{
  "num_key_value_heads": 4,
  "intermediate_size": 512,
  "bias": "all",
  "tie_word_embeddings": true,
  "init_std_up": 0.0804,
  "init_std_down": 0.0804,
  "weight_decay": 0.0,
  "decay_fraction": 1.0,
  "batch_tokens": [32768, 65536, 131072],
  "max_seq_len": 1024,
  "train_tokens": 283700000
}
Each number is 128 + 24 x the weight over its row's rms, rounded and kept within 0 to 255. Layers, rows and columns count from 0. Numbers have three digits each. The size before them is the row's rms in percent of the matrix's.

# q: layer 9 attention query, 128x128, rms 0.0565, rows 116-127, columns 0-127
# k: layer 9 attention key, 128x128, rms 0.0562, rows 116-127, columns 0-127
# v: layer 9 attention value, 128x128, rms 0.0562, rows 96-127, columns 0-127
# o: layer 9 attention output (transposed), 128x128, rms 0.0697, rows 96-127, columns 0-127
# up: layer 9 MLP up, 512x128, rms 0.0802, rows 0-8, columns 0-127
# down: layer 9 MLP down (transposed), 512x128, rms 0.0799, rows 0-7, columns 0-127
q116 075:108094138112129115145125102126109178158109152142138144068158119090092132139150166122108133119095108146129091136117092106129137116122147093125124112123170122154121104081122148108121108159137134183104156114136156149155169125137130093127164108146098102123087134136133104154082133105125119102134182106129138082182133181139102132110147101146132136138120101100146085131113152132129092100127
k116 079:131126096107093126089143162128084123126129156121137102146160145111137163140161145098102117057140138116140121168132131164138157125132134160149157157102117125134141115099155106106115172127124107108180140124147114133109159140119101101179157144168123099124103170085182129144121088118113118104134156123134138118189114131144126122164074132112104139096121138130133152128109121104109113149088
q117 066:161125105145068128106117117135141126124132166104151122116122170123113161115137140105097160120138081116104162108142130123134124165164084137161125122130126112123166160115142143092128121171140119148146158153172157123130109130105158151109139086131082119139151137136119138113128077133130099106154188121118159142066131146110109119167160097108117105124153095148085107155123137168133155120162
k117 072:149109126168080093151153136128120152137077100148141128097163107138159133132146154121117114141140089140158145116153104135096106161111131126099124123132132112163109138162089143107150143129105126140139116106211109149091122162121163144143123093131096136150131124072141180111130141150092110142126158126128128088112165148130098138162114130162118087129161123149133072111103128165145112130142
q118 066:175137077136103133128107147165114136178161101154112147136147125129100138134116129137132121141054092099137109132145125121131074159097129158148112122131120111117075160174124104120163130149135126145093132126119177081108148177101090117082095140147111091118149107143108106107143127155129151095120094112146127146145124142151111146081100147119104139135140112140097108115106105140134133100152
k118 073:107114108143106144098094114115103171141131124123151136107173135124120166146147129113117148129111090125190091117160096121114142158087140130097134103131136109133120176090105100153140157133160121158108126137124147155175111111122134158094103123146099130144118106148108087118126157170131139085134174123131146098120143142117107149131158151094105158152174072127107139135090119155098128143176
q119 068:121127182108124118136117152137127132167126112091196098155171151139141128139184106124124098088104138156126147141114126139110140136116132116121126120099111170135185160179113077125137117132144115115162134107137123104155171132136128121102159114171105154137114148122146165153118133140155104132147137093120138139136117179104132166126129146132103101084112109078130154133097127117125066119147
k119 066:130092112163152130113119117158079106121115128157146192132131122098110083123087142131136119098115120141133134153121110147119131111133097161138132116126098145154135138158110124084147140129102091152147167115113156129139129138176102121130161105142141135123118163169123153142127171134107157116144103065088167172123149116108178140134119140147151113203113130124102126168113081121132113135114
q120 063:125140104132178155091176151127140163155137130095148117121123138125113087116073145149093107162160125154139114151135136099130132165155120123132085098078134122139140150096119093052092145053079117145099105118141091137150099126105125113176125129135142117115121132135092113106121087115095125112141127103151142117116140125136111121114107133092120103108097125139151125110114098128150104129143
k120 073:121134138157150137087135163105132117147168109107137098123105165115110104115155112121112129127197112112154102111174131164152101106087143126117123118150100158111149133138132156146168128131127137135180146146166134154121115194154103133170106094119121109088074129130105150122129155111161120133099106174160163144130108123083133127106078142116132091104082131120134131152145118126127118118130
q121 070:117143168139110097113122124127143175145147147118140139123152142187135132098123197153073127132110103118177154132163161109111128115132090148076135078149120165159127111134174145127119113125126090110164124125138105115112132161117110106133147133125169140103139125079137085142116135153108079094125104122105077116151142111116129082141146130131108140114089173132141138127135120123104108115153
k121 070:122085140131147114168112132129121121121129125105121138083119139160130097103165162103110124125166149131103148133172120145111127161107160110070165111149122172123135099143128154143135115089149114100119130137158136166124159143180105149143147181101125108114110118161138131163094111128143124107125081131125132138154159133159189143161103127118112097158146139110096133135081107102128145068130
q122 060:177074130109079130102135137196118172138122150128140164096133115111145116115131098110092152139153120135088155100101086149120091116125141113110154103106170131112131120125128107179115134127110122104100163123157153121131137134101154137114136109093132130089133110106114130159107151098125126130143110130078133141101118184175147114151095101148134122119128104099132143153135145068134166139152
k122 066:141133109146154102163156146155132096141127185146085136119139112145143139165145140102120154097101101106127182115178111114088100172140150164099097125071127163115140100144145114131107149135109121161092139108140150091126103156132128136112144115111094165150109100152134129144141112157117112127094133111133136133134134162200098116127106142150153159086143104158149122128122144109117157140163
q123 074:081098105146127079115121114137144079140111129107154119104115132087103152088144089127113124121158135122101138137155068127125129131131156088121153144140128169139126133167103157132142117091066090118142136160105124073156122100126124075116122119131143132112143135153100126134113139158124099114177143137107113130131167107055119134131094133159141089119088117118134140145104102115101139148130
k123 069:143122149103106122116113127149122121134114158154118160128103130167138132104100114182127132091143121113073110157143120162135127152130091076149099105166122143102137126173150150118110146095126135142076137140153138122158139138151115090094100115121131171086158166140131153165106117121124130098142125070094159154112110139142123125110102142174105078124103113162140093166154109154120125136101
q124 068:109170152106140193101121100101161102125172144134125145097138130147148171133113099151125108104137152072104085127068125107169141117136123097111122168109200121116142117143121086155112125117134164134103134132119126100091135124118124122120157124095150150148171115143166093127119110138122136138121118109127143132120153099127106112122150125088154161151154176115123162103102141168134141146116
k124 077:119160149137129107164167122135181157105156120141163174148137122136088109150156132133131123150102124078128075090118138113105144110131082104124133124111109187142155114114139106132065140104121147076160130076119118120160119150100120113147138134114108138159149095124156122140162101132144138122178148104151117078115143120135094139124139102123132119144116146115138150116132120168142075146108
q125 073:137112123125160172158105115160071140108071146110177128156116130071131140107156130143119135160135093109124151145145132136108078097101114110113124139128133125122135136149128098106116158107111151113135111128126116114183165125126154131099114133124114115127214121163151138117131113143116109112111151119164161092145121166110143097106167092127120102114137116164141129093146138134144147145067
k125 075:131160145121121103161099090155108113145126161133144113126142118141110120128088124132138139109155144091146081161132136092110101144147131143115109117062138129109162152175088164061129105115120196122151120144135108085127123117172097147104141114145118114143163102109125089115110162150126158132114102153132099134187154154121115144109116139140126110111094129146119146096108123121124127174104
q126 079:089135143116155124121153125111080175138136110126129082087099130121114126089126128170171126121086159136148102130129157116133109103131098209083161112136110120103103134119146122156143132147126102150119117153118164111139113130158061112131160120120145131137136108186076116122108145156116140147140093108152124161134114123108158102096154146113127104151109096153150115154130123096119111101145
k126 071:108152154102124104105104121120101128143130122174114129158134123165136156141140107110159150109072114119143163151152101158116153114128138155129163150180133127120073139161123089112114133145169126110104149136100115173116112145118106128128121139104111155185103121096099090120161136064186142093111120107110125140123087148118160106079137133137088116102145116142119130092132140126123157126148
q127 072:099121109123110138123149150133163122157102113119187167108117112092147160140124136127138123131132142095110141101104052140128133120131148120156111129104138131171132156122114123074101144136134084130123114111199122100139115100148135124114087140115133096127093109107128114130094159118112136122096124128126120041122165123105120110127102126162076174125110144097126126094145156159112133134130
k127 074:092114158127109098122153135164143127145104151093134165172154151116124106124136155119098174109187160122145107116120104125098134121155142117122111114100140148143121116100122149120124107141077096098121124161142113118162139131156135111164104156134133120074115169116150122082139165155139114107148074120120116125137094119146088132163111170136068120110094152095120142181145101132128138146117
v96 082:155107125111126115105113176136138134130141154107097134148138171098118195149114108098155150107132092112146121110113124143159122129093102110125027113103165170112156154156109126150118130132173117155119151111153084152106145120135140126153120190139117139174079114131162136101113131122106123120124138138144138136132103110105149140110149170139143117144140148103150141119156122145095143111146
o96 091:117149138114107173136116090096138146117106157119140125106118120190128107144148167084094113129132142143115162102104130125162141113135141143112141153106125146159117125128132175170136102098112136058112109098115138106113156097140169115079060139158153147092146159125116123155131090125105110134120092111116152109135151089174128121147106123126123151104164158125092117142139138136081129137124
v97 097:132142119148091152088124127129114141167128138110122129081144150149107139135127141113153163160114123144149106131145154139136091148132100169130149120109105111093108135129165135117102157163135133127109185148132118115135135106103106105151073161170081075142133114106167124138096077123163112131189148134128084133148161170113148107108110126116129171155117107122134090107126124142138180114128
o97 100:139061142143153123148107132148101103115157134100147116113101130100092161127140117137090113106135140116089137136131114152112116128149135132134152130119093134110110140136112178146132129156150064087096114164152100102103139131116122115166130146081160071065107138136108166097135122095163085132142092147136097113134094108125121131140103136130100134131101119114134162111143104100138124112186
v98 078:140116110131090145129160132148110138121129120123095162120107164132139146141161153038128119099137147113142130156132128144096119105138115131086188186150125131134133100149134116140096083145159110143152127107145112110117122137109081138131141126109137131124115156072097090161109112139128129101139140188087118097083120124145147113138096086098155131171087118118108119120128139158125137110142
o98 094:177084134118089086104094105142082149173111133115122132147108128115104119134154095092108168158091136095085161135118126178141117131142116101137132135166109095143130156174110113129129150128098147140125116113114100150109128104137148124145088120089113093157158170106155140099095108121138142152131131151133097104142132156150109150161153120187112150103147138127128162140128132080158142120136
v99 080:150129143105101146131108122067122120111103113149103114079110139134119112131137101118157157119108111167155142113117118123129140113167143135147114102121163141146093118113091162107103088161130117146134092132148192150134115120147128142110079121106139131125102167146140084124115130127159135135177107122123068163125131137112054144131124147101118128124054073104104129143124134125132141120135
o99 083:134123137181153112096122092139127109128107137141160078079154090076148090129144117132085165129105111113119107124130112130119131139128165085123132100138167145127169111135107120135147092180137143149140132133107110094156138130118122147135165143105124111107122088149109116131087145120139124128101185156164155082101127127102168102146145095103104149160127173123121156130138108169124160116124
v100 085:145110129130119131122126115137064131160145155157114157107095112155132138092127178147157124132157118126112098123106131103093133136152186148097197124138092089082139143120131155123120104119135161128128113120148096115114110146126137112111108122151153161120158086112130179151123158139104167081092089166124130142095191090132137130148130136130124107168121116103143130156154128155125137133135
o100 090:118148103136115143074170153149134136139125090127157165141125137129084120145144124111100106172116117141184130113126174130134134167165117099157136107156129171180122141080145104083125119125087112129145118094158133136127109159113150134121136144100123114164111116084139138109139107094108166087132124102123138115128122122110150140154133142152161139108191098155131121137158133147170091117164
v101 091:139134111123152079162134129127124159137117155099115099145133136110153123154130128107114170121078170144122171127142152126117118092144153091116095140121111115147140105098145085154120104105116146154121133127098109126182190125089156101123167144160136104092171135148104139148167095157106093111142148128111140150107089137122157107139141134153137127102125180163149123120103095140118075118109
o101 098:117181129133135110147112151143133094112105113129070144182146143134146126104108129115130113148156125146090137155123119148094095109116123159138110102106112146084166142154139137126139146087148117104143130121081154123141166132117132122141110117105119155142168156105194128132164183165167140151123162142125128149153143132111124138127151160152151123121152148100125159100146079146091148130067
v102 087:131110127153147103110158156134109125128074127121091140119109156110159116137144154097160113108083118116105160133123143200101099132150116107139077142136139145136135155149090127119108107100173124152129092076118152101161148104115080147174146127101156113071090145125106110114186166127129128144132131108103132140124118140137145125144139122115130144133086169112126094099134100111120136103154
o102 087:102142177142085102148083113135142122123085145140163131120154138142100163139136104104103139095116146093093133141134138133108153130132101141104150121122142152148164158182142154114155174126118173151104129142078134134156129140115156114084129117131106115152157154124135114163149115130126136161172135087148114090153140149114176104142138162147141115149152133148131153098089150115071132099153
v103 082:116165095147132143108155100125164118126166166131093138103112154149149158124136142079154131143072134093158135125110127132109120160118124166165159137134142105097090129112152156156129149162105101180124122066175146179107171116130150176132093099142145102120107105124137079141113099170118137135160146115148112090137149120132115140121149136142146136168126111104113130135141120133103114126121
o103 090:144071176117147098127111112105122096083117108102157099138103094110101098148127084108077158111156110151147112130086116138152151155132125105117155159185151111147157171160106147115140160117132138112107099164144103147092127128151115111138133132152126124127117145173145170141143095119148119120120085118130127125108125127118164113162133098126168095131103146120122150160096096135124149081145
v104 087:137115117114120137106118124125165127146153128108084147125163102100083081109158093129157124105146157111121108140157094142114121128128130128140152105089114127126132143125144123155166074072120108135123115105112131129148110143090133126112134078128141090113123134109172128125115124106121141137135120089114102121101083165104100139109071136082075194102139125154131133149122124072105124137162
o104 083:140143182115119112144111168118117129135125140091157174103114120126102114140138129148172103130096143093111104157119134156115120138114123135129140138164105153122085132153095101159100104136163133096102185116113131109148133124133116108169096123093151188119103105128085104150097130091179090126131110144144132146092115153158128150130137096072166123132115167118131136103114121077124154131127
v105 075:159142112097084132139132143135141120095144160109096127143157140170094140133095145181163112159123078099133115118097129165144136140158147134146111106113110117128158155123116138127123185140159140097121147151153125144124177139097132112102095098154094117145179107172110132126095096087136105132113104160142131148156133119125153114169106140121087117113176151162155155141146091138118099115124
o105 088:160133101139123123130134163100134115135138142114132118145122112094115122139093158129074102140138159125146155111173141083130122136095085144131139161107123121121121115105146133167125121146112097086136125105176151097136100171155189109126129144137167172125090146106127191130153136154083104167137159121143070121147135139138112126161131122111095194132121121104127138116119123147128145098100
v106 081:128106132103155131102123134145123151143116125152145147138103147113140154167146126110149119118132114153079129153129120183113138129132103152115077164155172136163149123120145114140063114126152126137152114127157145162121056112162130141155154149073156144117157159120104118101110149136123142163191114160134141122173089116110121103139112133127118157116131156138170171130157159154144138147142
o106 080:124133135132102101103139123108114113195136148173107136116119182076115121108123136094116133122134147081152149105141114122129099111137125157132163134101130133150133121153155109169135061113131117106136125122083139115082150116110108146087150144179116093128132129133125120164087116145120141109143109159076108080140121120106140103147142096147136108112143126185113097153127139082128155102107
v107 076:139143120154060090099103124080095101092143134123125103131123119109088120107145148130116157144165131141145149140148144141102156137101123128148113116104133143112134142149128153127193187161099096101112173130113104129122108155120119114166109141132090110139117137120163138143153128116126128155183140146109060110109108145169125176153120115139091104091147142130147104129124112133133177138130
o107 088:092095111116140176159141126158145122090131133145104115100134098153139144140120125141157119093107105127125104097119143129166071126129126166142169130134118111116106104125110142134116166179127133095086125130093119145075108106121110131125061122123159105153117117137107145099118132106153134139082174115141148149111126101144127130122126121111123180175112064101103159098143161121121155105145
v108 079:121166174115093117129121124116103153149085157124093127159134142111132107128152146105133166144124128127108128157182103163139120172165146134191115128130098116118110107135092145145106131084171141136112131136106145123129163120151164128197086154143058141108110073117149154138149134108133151103142162103121112128157129131112127151121153143152128152166098154133127129135124129125160152134096
o108 089:149111112144112168125125140141116076088163140123102111126135135153108158117091121109126151123110160124145126118098109162121092169134105087136139109137119127074142109135084147111158149140106094092165115107113136066127126142141124093104127142099137128120099147129084151177137131097130140104137132127117176079147090100164141172085119136136155122133133159097147107104122139129078138123162
v109 084:106107173166114125116168106137130129166081167091090131138115139120128136118132084121145151145087158189118097173100133136166114106127141121142096127116131135172121100158097125134094149160138110130122139105078162079146156134131114108098112148132127097093127181134122123127148159126147145115151147136135153101167094163163141116122142149154130161131090118136111112137101129103117088146111
o109 090:122125108131144101135075130157156144086092152166126123117155152155132121115114177085092121102133168102126141091141136127091120118139120131127184125157125130088165097122130170138135133122154128112156133128061129121129162099136139125183161072112144152130145129136157102175166153115146111125120140131085101142101131166134122150135127142123100145139124150093083114088127110120114105136124
v110 074:150116108124118138095089142097049170123132134142106180131122120127125135165122131144126121116135108119144118154127103087135117143150132099119138158090139123109153188131095132113153100118088125074110110136122110132121123116078152132112146115124117149083145149119130124097127156073123118143138112135164122157133087083124154104128076168113077123101130112101149127114168150127086142126119
o110 081:128179130154156128123132166171137152149131103106182145108140151126103127126178142153147103133151110130121147138156139171140076109134140119157095121119137170136140117116166112169038104131088128114123109137143105102096130108157150084123139189147155138155112122103124125114085137101103098106109133128134126112127141155134095114138159120134117100102114103144154117121104159163106139126135
v111 075:134134111136087164065091114140107121129077148148132137160145129122081075136114122133132144107081147108119128146127105126161125141120161148130104149119110178127119135130146168097091101124153171136106146129150159123114115183158156135128134119132113175147124101132100138138122146133073152141131112122139112135090125120121157091120177158156090129152098122127172112176151131139109102156115
o111 085:158163141138141138145095154138120120122115143160147160122121177123127120128102146106085132117099123122150147120104103093158144159153106158146115131117157091159139098104124104094139153189142131115179124105132121126126077152145127138124148130116161080126105160074138131170126120091132128111133133095106145106146109109154073107108099110110175119139102120164103108087126142180122160136125
v112 097:108064123103140176129090150163145137160113123103131143149113142136121109112088124100150122125087118111124143122107095120135101133134122121135111107102150183145113112097102131145136121103144122131086079102140148178144100130142138150088165086169138140107146133155088112102127115154104110202132123097101175125126133148136106142122145140145149110131121137160119163076153148148094132127142
o112 107:156172183129159123112125158117115100113099171117136172111120148132140144071137124150096108111138117097149129100121150123124163137112126117105073144122147091127164134137141117107123073115138143151142119148137105118116115146180171071081141113148148172087145116129155133121140117129094118113123150101114144129109118113135133067135133082147127110144114170161113117147090122139098127111094
v113 083:151148131124110135187136151107113143133094124135126131122154142117134149118112127130113144091143106112130145095151142134126125117129155109118126082119122122137199172106142108110123120134111112118095136124135155117107131158119151114099137168144115119162133078091139186133125121120116140134149142192152113113099171120121135178164110127169171157082169115143157140137088122108157102187100
o113 097:162146130158125129105133116123140137170142114150077103154144113158136122126105139120170094153117137165102141134142159124120134127170132156108091116178094142123068097110092157169127108140171114114139095094140132099126146199118154174114139120133122134119145145126134124095163127144142131152100119134130120146096140134112142127126114171126089169169175129106114139113180161152113125106131
v114 079:130136127100114070126138154129123098120112148127120100166107107127175159131116138119133157092097138129143121132124119164108142134104145121108140134119134115081126142135148140119087169195133120138123169100157157119122152108128111127180128112101094108103115108136117142123108106085209148114096120114090127110082168101146133133148158118135169150167147162113144133141141187118133129151129
o114 085:080084154127038150101137084115139107131161090158109116090131144124123128122124142140124153117158102121099172067108137121115103130134093140137118113165128152141126143138135151137130132094135119157135086152138129152148109126132132173106104137133127095110133169094127176116107116127109150117135095173099114130145089096102144152129150108122144165125104125130122167119103111118151162085130
v115 080:136165132122180132137119128105128156156137110144120153087085114086148129123074116166127170111133130121134118134148119142143177147141108099128129123106144141147111127108169127155148157142140132115172116122116050179096143104122142141128131122096131167108130169157137115114107159175138101160155182112107160147162087127141107118106112151164111129135148163104130148122164146134109127147143
o115 084:116148125132151136105129123125113118109145147141159147145139138111114142165117125114153098133163142103128143111089140143176098119125156084098101120147135113106163112121100140115067123098108127136115128126103157111165129096188113101144138148195164123158155132182106130160114141112122093118099120147136136120142150115144181115126128167133148120126116183159120105126142105120129149074066
v116 080:089106102170113142104156135127139101121084117152134082112142142178123143122139127117105120117146090084125110114106141130114127140124123139148117156190153147140156134105140150156151127090144160173130086188123110147122066110165135148140138142153134121121116135155123130108112164147138096131073139120062119124107126124121118135111143083131165104146120149139124157109115132188125127157146
o116 090:118128100098131130142089128125114113136137168082163139158127122082136174144060108151090116130117139117118106087091124099117151145146103130091101148112147084130116120099146058119163115130143123114155145125171137136100156120133129138099094102099099109128123152180125128161125123138085178142111160152149145103134123120153105100120123090146172159117123128145117140140117126107142117135170
v117 081:084126098125148140096112103112134133109139133132095096079126094139134142114140147096096112139143126162146141160105118135158144101113086141154115135192099147107093139095112107142121132160112131179120134171142084127120160124167173109142131112201132104133109118149106120124127131155097111122102141109099151124083123144150148104126143162109137123164116146093122077102138126184129129135114
o117 090:119137123122118159116124110173142116089110130091135126154148145121162109132120097155097144119132131117117163105118131121094104153140124087098148103093125138132182119132132109090149171095119147123116081155168081148099132095118128157152100136118122101152120109124106160126123091127162162164113160138109124111130091116177102126133140086125145105168126148135160186099167138159128140180114
v118 095:136113104167131152112124143152112130108105078180108153149097136152129142131094067137163092110130112130078101156125104151136164164118124122151144147130154108127156098157150106087112096131089118129133122130122098140094123123114134146148149104107141104129105143118110122103170166112126153137116140112096086162107131065176119126098143126169120122101151152122115175113152141155108154104141
o118 099:096188109115102123117112114131085169140151133130168137083149155123151127139134177136061123148133128122137159090095133114116081144126134160137118111147122148092121161115145130131117107163119146149094116133142142136139123122143098155123110173122142182156113122162100127166128138157112137127089096132119169107098098147129116129120144139151138088123098117166072095173120139097153116116128
v119 077:122115159118132133131092086112135118119096162083087120143114164123170142122145107124090180144117125142133136153150122134128143136135162088128101090149154121119090154109111116110137098144102149127191133147165150164152149131148131156124069183123155140090133142091154138131147156130139149127140135137113134114136147171113138119073139144162112121114128092102088091150110116099156116153098
o119 081:128137161109102173093106104141089069129088103122118093153143107110122114099147099109154119094109150139150124118094137129145128127108136078106160121122107127116176094107109115131110135147183134153137121103083141117146145128100134093134170111132122111133136113132137118155130161140145115103107156086088148130129120130148150147156127190142150127168155138139122102146110147190074133153139
v120 093:116155149138150105131122140123162131080139099106101120164155112183146147162116128097110136109134094134170111137134178167161145109132129147145147133156148142141130140121142159128075148114130146128160159117122115141098129155098121081119137157157096155212145090113146162199122125100135137132135141119132111138093103083128101160125133134144135103145154143155149120111119126145097105114129
o120 094:134129089128106142145133162126147109155121160131109094170141153124123105129119134191116142170147132131090181128178125098116088169107121125146117121148099122140130113135063162120172115139122190087103141131172157141124132139157138108090124153121166139112112133087140133139115124120122173122113116134135160130172143138129084173114095127120113111118121086100085121134155138134118111133138
v121 088:088112152088089120127123101125125141142155166101134132113129097111103088105122154185142145148154164116133086122115119161146091138130120105119169119146061148133109142148103142131153129148096127103114153106114121104156119162113128087141105126130083114138128134094142129145118092096113118118101109180150071135166115120103119162115085105112131136180136102100107093164113127118132108128137
o121 097:143110126137131163071123114143129131114144073103167122125155112179094165139160107081140126148105106125130099142134129117105155101128122147165173116139116098124119120146107154121137163130144101114155130124091075121099114127152116108136101124104143152100105115134143129080117137120172109110138131121168109098108146144140089150118116159057107192099136131116145148081147140103125128112142
v122 084:115161160092141117168156146100127099129123141077130142092146103104123112122155135126084178146165125114175129166139154173130121142106127134099116131165112124136099143119132112119108156126118143088133169126132135145126168156148112112098145187147090102180135117094162143152135152135143175083163133156123144107142128132107130090124096126147153123142169156119097109139131097126134143167138
o122 094:170103090140122158103094125156084140149124159108114115173159115139116153152095120115152093158134116134139161122103125086130098145128139121148122142106114142091113141182095145134161136138132100151081088098090121109138145129117148105134107107169089104077138114100130158078120121118125119116092141135131111145114098107133134197104137167124109144122147113107117126076124137112099117167121
v123 085:128118136129151128112120186118154142175123109119117180162140107085124096104117074151163114158165151076119170126137139128159148118083135142103071089133113147134141164107101113132165129088100141118124074123160169151174142148138140128137127120119133109123155130149140135132116152141129105168113163126107112125162098171119117137147105128120100107105094165107114122126107133154137108137150
o123 096:160168127117150093155117141106116128130120137138178178110128145126132148141120098174126138138097100141131078125129151112121165094125110151113120121117108106091106136120123134141124092153141154172105148142122148070112092122096131114101180140125155135112106116163160099139134109145144111114134135060110135146128143144104143121063145136109175159142170124109145135107127095135108151153073
v124 086:103144132113104144114145107143101159145136139146134124127139103102129168119121135140128112140110139131112088128108129136120127084133133110146120117153104132099146128101183099098129134151150162113145172177103137129131193122143120042133092147094096108118117107148146125158107084048145100107136112099168139111096122121122138107093106082115078097126104120125126113121119133100132125126133
o124 091:146068128151092131167130104155115081136144143111118120134132125145110088147114097131144162143153139117098120161164140143121143112153098137113129090071119125111125133155090143155128109133108083100132113121138128081159094102130071159177165152122150083086122169115103103111130145161145154156112100150145109153130113110088114139126136139120154108122111119126120118161115083105103145140151
v125 076:135169087090106139125077093103131146134131129092137140125149161116148081132110133107153162096130137193160127088140138128104099159147112165169084133084073113109097148111124172139126157137127113138106159124124145137116167149089140102111129124108144090136129105106143081105132101124131138120129139144145090115149132124116169155130155143115104108143159144168141129104104103135113121083140
o125 083:101118173170166114139139141145176093095121131130119103104101094118125150153178154144122122133168156146125131169148126136142157114113151095156147115142137137100115151134139122105177145100092095136101091149113103086118114119118144159113111159138143111090088143115110166125171120120152125145147111132141139166086116118087130133126111091083158169167084138128126140149135128137084135142103
v126 094:142154161121145128143143118099126130088152148094085091128156118134143104117123174104136127094134141152145142106148162095136129160160119186116156119103142118129111134126123127148136177105136118124162142152099097117099159144117143121101162132122121128149115079106135135133134059120102142084145127165114125144109142100122126158110089126224152099124124165123139124110144114165118117159139
o126 103:082115104117150151120147120116138101137143084117068107174109106149100128138100080138155119177130146128120118134159138120104125183115139073169143154156137144092132111149105135118106114091124119091126108102108117145135140142152149114151065124119130134140129136119175174109160092112119153164133150106145166134126142119132081138105139148079125092161138123119125131110169123151122117115104
v127 075:189149134155100132135129141168156094079166102124108121145134095128177138089148153133145149104109106115135109096120134156127116128113149123108173149111093091098156122167127119132164126167123112159130186104138072152144110153107136147148129114171107128154156113164103107161102132102160158126148111104152098163122157114124120142127093144130145135108118093154126128164128151104124122121102
o127 085:140131111115138117126169114129101153114125107105170117158146119139119124136118113139144127115073138161150131150116147144154144119127084138163116141159107164145137118142158163118170159167132143122135160106199186169102141113180118141103093159145137168116109152097141130138130124110102113129125133165125126147137152146083088150161129172184129127135160145097116142158107102128158133128102
up0 106:145144110110091140119130147135106135099142165151129141116143081156110128078156085143143184136097151137127132114129111106174141126100127144117144107116143144095083107122108133126129152130071123171138140079133127110143102128131152166158136151137147122137143170139160131121127149113143077116132159170105125079080085128116130070144119156137081129156152115114157127172136134147121147139102
down0 090:132117112128132129104130155135159156188124114077118148138153139139104097150130148102102092111162107143070170137142098139130162137134130088150080159125117101134172095131123161102145119121145138089098120091130149161161114151166140113123151145123110179138133153134156126132153086100104130119133118146169102149138138107123107142112156132123134119141162096121123140079135135116136194089150
up1 104:112153134122140136079094117089091144129116159157106087145144119124151142128146137152190164110141102134110112099115140099121135151121100145132169072144114116137103139113155119143127137130158118129170111114138132070119147121115128160147106131094122165096118155128078116102135104138120129144138102108116107125083113116136113132154125111154152143085146100112099178140119060159125091174109
down1 116:133156148154125139126142120098153093113119136130113128116118125115168160160137146127118117112080129116182129151134150113159109107159152147110125162115105165146122162141121123132151150153123125114138122106185090139090161099112138153121117069142074106168127074134125109157110099127149150126099137140156095146129121179126104135135108168113120148144082149137143171186089118153120122135155
up2 106:125142154047109150127105119083129125149130162129139119131118161124128122122154111117121116146158123167138131140136131091104135088093122142120113127132142129092094153090117145120118158112122156155191131109125150094144175168089085146140092122144178139127134133091120122124103132103132206115159131107135151133092112135166136096132103105141104150147108170149121169117122152139151133129113
down2 109:127105145158131134101141108111115174128133141158120143120133135127127162097137098138165170166151143122143121143086128136153106116153122121134150094130111158137146183110122120148119113124116141155162128144155126140159137101159157175130132105141146146125147127133138098144156140100092098162112165162175151154110191107136137167107109105127122208135135077091090125171130157132132133141146
up3 095:177173145112139089090098084129120110148115129130149093112148147154115111104152121123158114113152112111100070162142118108138077112125121139120147117109147176128145169084093146127108167114125135127125107101097136156161144138104086134126073122151134131084102125130159098110151132139085142126133122114124137138127153133125146095159147098124132146136141171160138065136118129149134098098165
down3 114:118133177146138145119126146086146095109159134135163170143113163130137126079142112076138111143112131150091155103165086102136124111127126080139069142160114134130138156124154180174166135132107108126089134102126143099156105110124147134143138168118148122130125122131141110112138145131113141106158181167088063107123157121086127138147131145140145130144107125099143124106092108134121151098140
up4 111:121117079143105180118117119133120110127091105135122115153122132153138145140131132137143139087090122126112111110161122123121178119122139146102146185123082071162141110156092096110140126096098117101093120135118123082129116115114148119123141104121113110122122111166083113110162125129159132185109103139175130157078168150127127102180114141153109111098120122153138089130158126148110153118091
down4 109:125132114119125131133164117136104105105138089143128089128127107185171122127117104122157167139111121119125120113118092084157130118135189119153147143127125075134121159186111125113114116107094129120124121110170148100156131110095100159131156155119102119121154139132100079131135144144138105103136090124131103123084159134126171147134074079136087082104124125117135114114108140078110145095115
up5 110:167143146136107125129144120096108146086088123115115073092146160109119110139131098157161120137105127092110129113119164173094134143130127078157114093091124159114084121144140119126146133111154101129172117147120127143088108113102131117172110111148115090149120126143091140149134129162210132105120119127172114124152136143120109151139063105139134125136098152087116138126160123135090128144124
down5 142:131122181145082118131111099128161163160105105139192103138117115131121122182134148143122091145107116118134137146116147147130102124139163126124130144123098132146128143084140128138130148151101125136159153117147116089120164126096121136124159191181132119179111147125137065116105168100121118108112140139141123162160124125118101138127113138087128162157121117087152133100080092085144143138134
up6 095:181146160144111103117109118127147115117111150152141103101140134123165169111130132155152119150096114160109147146131111119109138133112087103130103102121089144144082138095166138162133126153131132156151111147152121137142106138089145084145111155154141112118136170125118145126108144139095140056137175137166129160121135156147087114130087162090126117119114174174142134125135130188146150122092
down6 106:130104135150124134131158137118126125152130129136084164143137113121112144088145132126138182074166100103124136104103155144158101125090143122153107142148125162129168167146137157095156090151117109089114057189100142141071117132146150149111142111136147143105100127150136109126076165126100150171110151138126123145105118084115124127164136155108124145150128151112131128151155113100133129091124
up7 100:123118182144127083124090124123075103140145155126124099132138112118125131100171119181131148134109133113123105154140098143134116109089116119101133151123112142117115147103114172092102137151151100078154152135141106114161102103108097088174099131146093143152134133104162116151156138135141159083151165159097154160174121155116098091136134105096110128160117120112136132108104110100152091118112
down7 091:122145166131126131122127141130136206157129107131117171093121123129132115131131174135174146128186120180111132159055102131141147130156103121095152135131123102152170126129116138094102103172138143135118122104136163170092120105143105092127145126115165140160124176116147115172147121122100113167126115118122124145094100135123174138081120146147107147112126148133130128130138131135154152140168
up8 101:107134142113092108158122144136121097120153143130114132117073114118151091120149123108132151093125113131127122085124144116113136142097092140148116123157121092135105164107079102139142122134153112141116089112103118123156117151164139158139104135108056122090092137114113144109123110123134148120126139110089122096121082122145090124126143112073170114114134154091171092065169158139105098145095